Weights of a small transformer language model.
Training: a variant of SOAP for these matrices, 489M tokens, 3730 steps.
Each number is 200 + 20 x the weight over its row's rms, rounded and kept within 0 to 999. Layers, rows and columns count from 0. The size before them is the row's rms in percent of the matrix's.

# layer 12 MLP up, 1536x384, rms 0.163, rows 1030-1055, columns 128-255
105,173,196,170,200,242,174,212,205,192,182,184,190,174,188,244,224,209,175,194,167,225,197,228,226,170,175,216,184,243,161,207,204,187,216,194,190,193,200,178,216,234,155,189,172,205,208,181,208,199,181,199,196,216,208,214,186,202,188,214,198,176,194,176,210,161,229,217,169,217,213,203,201,193,202,151,190,184,198,197,212,212,209,186,194,211,187,237,174,195,196,191,230,211,233,190,177,212,237,164,193,201,237,213,248,198,182,225,206,200,203,157,192,188,175,194,258,190,197,203,206,213,204,182,237,222,233,218,195
106,185,198,204,249,188,211,236,175,205,190,206,179,170,212,203,208,194,160,199,162,200,214,200,197,224,227,152,190,231,204,184,184,184,238,194,208,189,165,207,219,187,190,184,199,198,170,214,211,178,157,200,200,199,175,237,197,216,224,199,162,168,214,185,222,174,203,231,201,176,191,196,207,179,214,189,184,170,172,205,222,194,180,236,194,208,188,195,201,208,237,159,204,196,161,207,195,210,207,200,212,155,197,182,251,209,195,186,190,175,191,182,178,201,194,165,211,218,196,188,176,165,209,229,203,232,256,201,202
103,168,191,194,203,191,175,232,227,208,175,223,210,187,202,170,213,145,195,194,210,210,205,179,179,199,209,217,182,222,233,198,226,175,187,224,173,189,161,242,195,211,236,203,182,152,201,206,198,189,185,176,169,237,177,205,214,175,190,200,195,197,230,199,217,178,206,214,200,188,217,204,164,207,175,190,219,191,174,230,176,193,216,184,195,212,221,210,204,222,181,188,159,211,199,227,187,166,208,192,206,183,216,214,224,211,182,200,211,192,238,198,211,200,188,227,211,203,204,198,202,216,177,186,209,172,201,182,194
096,202,183,221,215,191,182,192,215,174,225,213,183,210,172,178,195,168,199,208,197,201,222,173,180,206,160,232,202,212,228,198,213,214,207,168,174,204,184,182,190,154,190,160,210,185,188,195,208,245,221,232,221,227,209,217,199,236,213,215,195,194,189,210,201,216,200,176,198,180,210,215,175,212,185,195,220,185,232,188,199,216,214,218,191,193,202,170,178,217,164,203,174,254,217,189,217,228,174,195,209,212,202,211,203,242,200,172,205,214,190,224,164,171,234,202,211,182,223,215,210,207,186,211,174,210,232,207,216
091,183,223,195,185,184,223,221,179,203,210,249,166,183,201,181,204,166,217,178,191,223,183,190,213,177,226,195,202,181,206,165,183,200,207,183,163,226,254,212,184,209,176,231,226,196,211,199,179,231,214,194,152,208,194,209,209,196,189,218,224,221,230,164,223,216,230,215,169,202,205,176,213,210,184,203,214,185,187,180,245,204,205,225,199,205,213,242,183,196,206,195,179,182,176,181,214,139,206,226,167,215,236,190,179,220,181,217,210,199,196,207,169,218,213,178,220,173,242,193,197,198,186,210,193,184,182,163,198
106,194,252,180,188,198,188,257,252,190,201,228,165,218,194,210,200,205,172,192,217,233,193,206,198,217,214,200,198,262,180,192,204,214,158,231,201,221,199,206,186,210,173,237,175,185,202,226,183,199,218,201,176,197,182,247,204,249,208,229,209,204,160,174,213,177,201,212,177,199,208,205,210,188,185,214,197,213,233,207,187,183,202,193,204,181,174,197,196,211,224,203,202,173,228,181,216,216,217,211,181,174,223,145,208,216,200,188,204,161,205,228,174,213,228,195,221,210,204,224,168,200,183,161,175,229,187,194,242
108,197,177,190,218,200,204,167,222,184,218,188,208,207,157,213,199,164,236,238,163,202,187,197,204,220,183,199,195,204,194,163,211,204,207,198,225,184,194,212,205,226,196,172,225,175,222,196,193,198,212,151,185,209,216,214,200,190,194,195,186,202,237,215,212,198,198,200,199,195,179,222,202,226,166,204,192,214,196,187,200,216,186,221,198,188,191,226,193,232,173,180,154,189,171,156,229,191,207,183,189,233,220,162,237,206,199,202,218,235,184,206,134,166,212,221,188,184,188,180,176,185,203,219,190,197,212,179,151
093,210,191,185,211,188,172,178,163,203,177,202,210,194,194,197,150,156,177,190,255,191,192,209,228,177,183,258,195,226,199,177,185,178,187,211,209,199,238,188,192,223,182,212,239,193,210,190,188,198,172,215,217,192,189,188,170,181,196,214,222,204,190,159,208,156,199,177,193,205,200,236,213,197,222,207,210,170,197,241,212,194,195,247,195,200,154,210,194,212,196,229,188,177,193,230,193,176,209,256,191,162,181,202,183,191,216,228,219,198,177,238,185,180,190,171,190,216,189,222,206,201,207,201,189,201,200,208,197
093,203,171,201,196,195,150,209,199,202,208,197,183,184,187,207,202,214,198,188,154,229,221,179,173,200,225,166,168,215,182,178,175,220,174,179,225,231,206,203,156,191,197,198,186,213,181,182,172,185,185,168,255,211,186,219,194,218,139,242,175,240,211,194,218,192,205,196,168,196,198,235,196,187,217,165,207,176,179,174,208,203,183,235,234,214,185,189,179,217,206,206,203,216,220,189,166,170,218,157,229,215,200,198,172,191,195,214,199,191,195,206,253,210,201,252,203,191,216,189,208,220,191,186,191,216,217,226,181
099,196,206,165,208,169,207,224,209,206,193,208,204,177,233,173,186,210,191,160,231,234,197,175,186,186,208,185,172,223,240,218,240,189,196,208,202,208,165,241,221,175,235,205,212,198,172,193,182,217,191,204,171,209,209,191,189,197,190,175,191,179,165,202,205,219,195,250,199,210,225,185,218,198,226,208,162,215,189,200,228,161,216,225,231,182,232,173,182,219,214,205,192,176,216,221,175,213,214,216,172,201,225,147,209,214,226,202,179,175,192,192,186,190,212,177,198,206,198,204,187,184,213,227,216,179,209,212,176
106,225,164,187,203,178,204,191,191,202,175,175,195,188,187,189,208,208,200,198,220,219,204,197,205,187,196,230,226,216,195,237,228,195,190,185,185,193,144,161,207,213,207,223,172,206,182,217,159,225,187,206,173,229,226,188,194,216,191,178,195,219,224,171,201,180,201,233,181,175,240,187,195,198,217,196,205,187,177,215,196,214,191,229,222,232,215,180,177,208,243,165,179,228,196,220,186,206,220,211,225,161,212,216,176,167,202,213,194,216,211,194,206,197,206,199,216,175,165,229,213,203,205,163,208,229,192,201,212
106,215,185,216,242,211,206,188,179,173,196,196,168,221,211,222,228,154,228,185,193,190,190,180,218,180,205,211,217,215,167,198,241,191,182,189,204,209,178,192,217,198,177,196,198,215,176,197,197,230,207,198,223,210,203,213,176,205,205,240,192,200,207,220,206,182,208,210,195,226,203,210,181,204,201,153,191,167,208,185,231,169,180,235,191,209,233,194,231,183,210,179,213,193,184,192,224,212,221,168,175,189,183,201,185,186,212,178,191,216,195,201,166,190,195,179,189,220,180,229,196,202,207,184,196,206,223,238,190
091,211,196,197,208,218,239,174,191,176,226,228,217,174,195,201,231,189,198,185,221,207,189,172,197,191,188,240,229,214,215,209,168,206,204,200,199,220,188,191,196,220,203,209,169,213,186,187,193,188,199,199,184,183,183,175,218,211,221,236,184,183,214,186,198,171,181,212,188,224,183,172,265,214,167,199,231,228,192,182,220,241,189,205,188,181,206,185,214,222,212,195,193,193,183,209,214,184,243,189,224,199,191,205,174,167,182,185,232,205,186,188,192,209,211,191,190,257,184,209,157,188,211,205,188,193,203,173,242
103,239,219,205,200,236,183,199,199,231,193,214,214,193,213,211,208,217,205,182,195,194,225,217,199,184,273,206,224,202,211,193,217,199,200,167,198,199,223,208,217,193,223,229,217,178,211,223,201,207,187,182,179,188,212,183,214,196,141,190,189,222,231,240,201,185,191,224,223,191,237,224,155,227,191,147,226,190,197,216,215,230,141,233,209,178,191,210,197,196,183,215,203,205,209,213,209,167,180,210,207,155,191,187,227,184,208,205,246,178,179,185,171,185,219,192,197,208,214,233,222,196,208,236,222,198,214,207,200
095,192,219,216,180,193,195,208,193,172,188,184,194,158,190,202,167,219,218,206,173,210,169,190,247,199,240,198,198,183,195,193,191,208,217,203,192,208,197,189,186,186,174,199,175,157,196,180,225,159,207,218,199,209,210,249,179,171,183,193,201,180,178,195,198,155,222,213,248,193,195,208,205,204,178,213,173,188,178,193,196,202,186,187,203,194,190,181,218,170,193,222,192,195,185,215,213,200,178,191,191,182,186,179,227,182,165,175,202,188,198,191,174,233,228,182,174,171,177,205,203,238,169,194,219,210,178,191,214
100,215,205,189,234,183,228,224,204,207,227,196,195,180,219,181,232,201,181,174,233,187,141,210,191,215,193,222,190,165,178,185,216,215,207,186,200,224,187,201,217,201,223,200,216,247,197,195,188,193,179,184,205,201,184,191,222,170,219,230,192,242,186,181,197,198,214,201,192,225,204,214,221,221,172,203,281,220,193,177,187,194,206,230,214,196,200,175,196,196,191,197,202,182,233,215,206,210,212,199,166,205,200,217,194,181,204,212,176,222,169,207,212,194,175,201,188,177,211,178,201,214,199,210,236,160,217,178,181
089,202,192,185,230,206,213,220,205,204,199,234,230,170,203,189,193,220,216,205,202,220,219,213,187,169,204,176,185,199,205,230,188,229,166,204,206,213,226,154,203,210,170,195,191,192,196,231,184,218,211,206,193,210,227,183,220,211,204,204,231,215,190,180,200,179,197,218,236,201,213,164,180,204,223,228,203,175,212,235,212,185,180,170,195,179,208,215,182,217,175,212,194,202,224,189,210,197,159,216,203,187,215,197,178,190,183,214,201,175,206,182,180,184,196,171,223,203,194,224,165,229,184,156,186,239,182,187,202
097,184,230,219,219,180,210,219,178,157,175,208,205,208,192,227,226,200,244,191,163,209,193,156,195,176,218,184,207,158,198,213,208,207,235,218,202,212,184,206,218,215,218,177,195,196,206,207,201,237,184,222,197,220,186,232,207,186,217,170,186,220,182,196,196,158,232,200,199,201,246,197,228,196,166,222,176,204,147,211,263,235,206,239,199,201,189,198,191,209,206,203,213,200,182,190,205,175,169,194,199,187,206,181,205,194,191,188,220,192,211,190,173,205,203,209,238,191,215,206,186,195,198,191,192,184,217,222,164
086,199,213,202,201,189,179,223,199,238,189,136,236,212,203,240,188,228,190,227,182,197,215,228,182,171,196,219,186,211,212,206,193,217,188,194,169,198,186,221,186,214,193,193,214,186,198,226,196,222,185,208,181,212,219,242,201,235,201,178,228,193,144,229,178,208,204,185,192,219,167,222,196,201,167,228,238,179,206,218,229,199,149,233,202,182,194,202,214,233,217,236,229,205,207,214,204,194,222,223,206,169,187,193,193,205,207,212,180,207,203,195,223,198,188,193,188,216,202,214,237,205,231,235,207,253,218,227,217
092,204,145,211,215,185,193,209,185,172,182,222,201,229,201,167,198,204,187,194,210,213,198,182,209,199,225,195,216,201,214,224,199,245,187,195,191,204,208,180,216,179,214,190,193,183,183,206,200,222,247,179,193,238,199,186,173,206,154,228,208,193,220,229,194,183,197,207,161,217,204,194,192,218,209,216,243,199,210,190,215,231,165,169,212,164,177,202,223,217,212,216,227,209,191,179,201,194,210,185,191,190,241,163,208,187,208,173,216,190,206,197,217,223,171,198,153,219,189,193,201,194,183,180,176,191,229,177,204
114,223,182,219,212,197,240,207,175,184,194,217,182,195,218,192,199,186,141,161,199,189,218,199,207,195,216,235,202,217,239,207,186,215,228,213,237,202,197,191,181,219,198,211,220,194,200,193,170,189,166,225,213,179,192,235,220,214,188,185,217,211,206,232,225,176,206,204,208,193,184,192,191,207,194,200,211,217,198,211,232,219,191,181,168,219,200,183,181,174,215,177,200,198,228,238,210,199,220,192,212,205,209,211,210,191,218,213,212,194,164,194,173,186,227,192,218,232,208,198,205,233,165,258,185,187,219,193,217
097,207,186,191,216,179,197,211,201,167,204,225,204,189,161,189,184,203,225,218,211,199,181,201,217,196,217,204,173,195,199,206,212,189,176,176,220,219,213,201,199,194,216,186,206,198,219,214,170,200,194,194,216,206,175,210,215,197,217,209,212,213,232,172,200,218,184,227,234,236,206,239,202,219,195,199,192,210,197,192,217,178,231,225,200,211,219,216,250,197,184,239,180,184,224,181,181,186,217,179,177,180,236,228,185,207,215,176,202,206,202,198,216,183,208,222,172,234,183,224,187,213,207,179,200,177,197,210,196
094,203,254,197,192,190,205,212,196,193,207,192,183,189,196,250,213,181,224,215,211,203,204,163,204,183,196,198,215,214,212,206,203,196,189,214,227,187,198,208,249,243,215,191,184,194,188,219,203,190,176,204,226,184,188,203,193,213,190,196,216,171,207,212,190,233,188,208,190,199,220,206,198,202,154,201,229,176,182,227,200,183,221,193,210,211,204,181,181,249,214,211,199,195,208,189,180,222,205,187,217,177,202,206,206,205,192,216,184,230,193,231,178,196,182,206,209,182,180,209,181,224,190,193,201,202,167,179,217
095,195,199,200,207,193,205,209,175,214,158,224,244,178,200,198,205,208,202,177,219,191,220,236,187,209,214,191,186,222,200,167,179,202,187,200,189,213,189,242,205,176,202,198,166,207,212,183,222,176,222,192,181,206,202,190,203,222,152,216,202,194,215,190,232,194,177,174,214,183,218,227,185,221,195,184,205,171,187,194,167,195,201,183,240,175,180,234,166,213,211,203,172,218,200,232,201,204,171,219,213,201,221,219,200,207,208,213,237,163,193,205,172,181,205,185,230,193,214,214,205,212,212,216,222,184,215,207,241
108,166,202,170,216,233,190,207,203,193,174,182,212,193,204,246,197,158,198,187,193,260,193,194,194,163,223,176,215,192,170,193,208,219,218,203,194,212,218,203,192,198,168,180,178,192,192,196,199,171,222,231,228,198,199,196,221,216,185,209,188,173,196,188,206,229,212,190,198,195,237,203,184,242,208,191,208,204,190,208,219,179,186,177,175,194,233,193,224,238,212,176,188,187,208,172,209,237,168,195,228,177,214,221,220,231,228,226,171,220,211,196,212,205,203,188,164,191,200,211,205,172,194,180,214,214,220,194,207
099,207,198,212,221,210,204,218,217,216,194,198,223,181,221,223,173,196,198,180,183,199,217,203,226,192,202,163,152,176,168,208,207,244,221,233,231,199,230,249,178,228,179,190,183,183,215,208,213,229,163,178,197,204,210,202,194,187,193,205,206,181,216,205,164,207,220,224,213,218,184,226,202,217,199,198,184,191,222,211,183,160,213,175,221,190,221,216,203,225,177,205,171,214,211,186,205,190,207,186,231,208,189,201,205,186,193,198,208,179,208,200,213,209,191,206,204,205,217,163,216,198,205,216,207,177,214,192,205